config.yaml
init_std_o: 0.0111
learning_rate: 0.00468
weight_decay: 0.083
schedule: "wsd"
decay_fraction: 0.516
Each number is 128 + 24 x the weight over its row's rms, rounded and kept within 0 to 255. Layers, rows and columns count from 0. Numbers have three digits each. The size before them is the row's rms in percent of the matrix's.

# layer 10 attention value, 64x64, rms 0.275, rows 37-58, columns 0-63
068:150115111135157115152153157100132137162110110129138084064130097148130139106114135126181117147176099108117120079141085107138102107150121175118135141145144159138116117112146144104145130125127173
064:117144122129155121129126126069119119100123120143106097129131137131111125142158129090142127115110104137142187136101106093116136111092148163121103103134112141096159147044116144118130096178124151
069:093140109139127125122096133072102137146138169162118144122098142152128135070104130187148142107151168141152101088132134168133130113099103176148119106109153125133094140124139143133119108135107101
060:065147150123109125140119127130101179103107116152166141102131071142151126135116136127105117159176143150161112126133134119131152156147150114097157097168072142129135119137148146139116116127102089
069:099163050113162123126121117104117155139128150111133124153111141153125115159161164119112127103155143172109144100116138166147115091114156116145128131183096120130147149127148084125153096116140136
067:084106102062129110110118108126161112162096134120168103140156103154134111141105151138168146137110155128123117177090126118126170111129082126137113136152123083129151139102137114119112100109094114
052:150115165124124119107107131115155129135085126097088104109120158186103167122139116137130126129079124129146142131165139128164084136145116150088108111142071092101107103097121122135112112159113148
063:082115163100119102103142162108131125090167122155126123126113122144085116197134114141173151150103109119155138118135133138148160105122180153154109104100149134154122073116130134127137124126107114
063:137141167137109104163118160117102115106089131087160138163155161139112109167127107126113126115113127106119139172152111121114156103157145108129148193113128126124112113160135118154081130084167133
060:105137150154145130074117136113130134124158109127131134104120126136136163106130175109135153126104105148145152105086154114126112152111137121137118136095133192114121143187092103058126109126108152
063:146185140102152146136120113143131135166115092124135130141136143094141119135122168078127123138114087104159173117133160160101096062099121132157110134155123113135130090159151141117138131165138140
061:158073120124142113132120095140111159125140123124118143110112135129096124146110209115124135129143121122115117175150084096157132115125125113120102092121129106124124085156194164122148133148097140
061:141150136181093146132138146117137130148123149117104167121122184155102145129112102106132116133135106141118101113157119145106172153128127132068184074110097128120113114127153171128149095128117118
060:159181116104163091142126091130107078122135130157145144116174091135143139150160130137166156157145129125128104078128139141135119153124143136109117159118131076104124154134088168127121142140128166
052:121097110100091132134106136113144072145149134087116134155112114104057137164110122146140147146162162109144102119107133141155126112123080140109111115178131144106146154134131130103082151132147114
059:090080180112143114143125201146151137142109124168135144143103136136137112123112140113109120138157129124104159139120075100141097118134114146078156113127152118102164136127136098114118103136153086
056:096115133160163154181142135115143147126155093121084134135142149121113122133133117137122124073096152145109132117080127146161098113161152154132136165128109175151126109098139141077117133127093157
061:145086160109103134147143155140124150142108145095155157102134140119151104123123096156138117091108120125147115122140117131153138109077187119100104168121133086159144156147155173120167152115101146
054:118131067116157123135116123124143133070175108157153144109168132104121127083111117106108113151137130115076174147154140112124123101139134167147159128137131131095102151121147093148086116130135108
052:135120129123146121130164147130168079124160136123095119132164117109155131118085138161111117124086141117137177132117100134166159092110144112114105163147089115133199130135145136103111133115146091
064:141084127154124093089117136152132107090111128171112154147123127151129103161114189113105149138139136154125116119120116163172103188166126138137098164142106134164160104139133133130139097115127141
062:147144105105142185123125133079128105128133111148079119135111126162136146093154126160139134140147097174102129087143136152092120147143140135132106137138156132110111116147121143108163087109195152
# layer 10 attention output (transposed), 64x64, rms 0.221, rows 37-57, columns 0-63
064:150149121122091130130095099114126123076136134135085153164127142089127132108131136104103161162136165138130167126142178107126124153093163109152128090134102118120179140125129112162134096088115102
066:139107131154114113134134150166120135125185164104086132152139152138157145144120138140168141139137145113124135186113147169151135171180126093110142118112128130118070150150111113166117123128145157
057:127124141101113128133143150163126171124129123146134158117113105130156120174121085120157106165129129125107111164096129091089143145108121096159111202131071119141160130115099141094134135129115147
060:121147115146120100130141138100089078149144142114139159087115135060106164128140134135127088111108128128102131145104147121163121137135159141123143113104164105137107151112153062115157162106109147
067:117112169148109164166124159103134097096148131127116150129094080147132133158113127121128133141141118132179124169168149140116128136147135146101097163079153137119102088117122109108128070104120150
065:102118142151123088122111152147120130137154140119102162170129099152144131144156120111116126177164136125134125114137080187119107107119189097144126167102117132154067125136122132103143120156127136
055:114187133140094135120103151120124117155139147126156126139098122153159096124112108126097145155183126092087182104137131118150142129159100138154115090122105103144141145094084159153120150134146117
061:109129157146152113135111089174132099126140143083111116175097161117143095090114165113114112127103156141131122116123132132117121122165137123134174128125073091111116179104125154101096127163116124
058:121126116156143124110113095106143118099166135128128129098113114171127141143140192141100147092098178141114156103116120156160127139123178164123105111145142128138121124140105155096082101153091105
060:101171135141103133130098097161151121137094105109133110147126102133177135121099117140163140133143142125132100174188152105090139087136129130113118090117130098138144107152150091131112142154181136
060:140113135127119112128168153129174099092139099133063109123099126157122118117171143139104134117158199100110096148138163115147095125121143079143134149122113117157122131135112111142118110093145104
064:157154139163130112102124162088153117105096124122114092121128137123159137124152116118081172170100110121154113106142159153094093106143130129107147149136120162166138138093121097116121137122179169
062:104135099157161129137092158136132120092171119114166104112168113106167112116146114165126127151135120102122132106143139120136143165146114127170087084155131104109145144108158091156150148115156171
068:143114159152099124166076168117168160142115137127142140122109152131116118106122126133139121114130118127106120129091148162134116110143145078105155144159126191111180119097122141189147121150131115
051:114126122126183122126130117180075099138103089146137129088107098095147113127136144158076154111126107138113173128152121141126108120078110129107125135116146104137102137099113130168122108125091091
067:142153089094129141159139078131116147133140106128142161122119158148115134142128110088118145106094140123143168049111169123131146135158171152125153132160123097147099113153125115155111097107130124
056:146118143109161095097129117163101142111167140149126109113091134149145116115146129142142120138123161127167136157144167101063136148149130130139105112197126098102111146133115185141102122108108119
063:119115134125123107108080123145144134120174117135176057099142140130106115114128108129116163156122124138109125120117125110122135138155172178128141117133104179117156118116084135088160171135153142
060:180136100116121143146109125113076088152126118171079146116097121144131123170135116093128147092134138116122112107135124111147110157122108088138128145119148094132099089115167107091084102123123103
056:115125102110101142119176127121125127132102108131124120153112151137112074165122109117116141063129135133121100089143133164111060116170163150125148088101141123115087121114110096114120147140112113
062:122148194109154162161125108114141120124095147082134161113131119153124105108173124078127137132100115127158130111162117099123113152165152116100169119123105145114120148149072136128107156112144145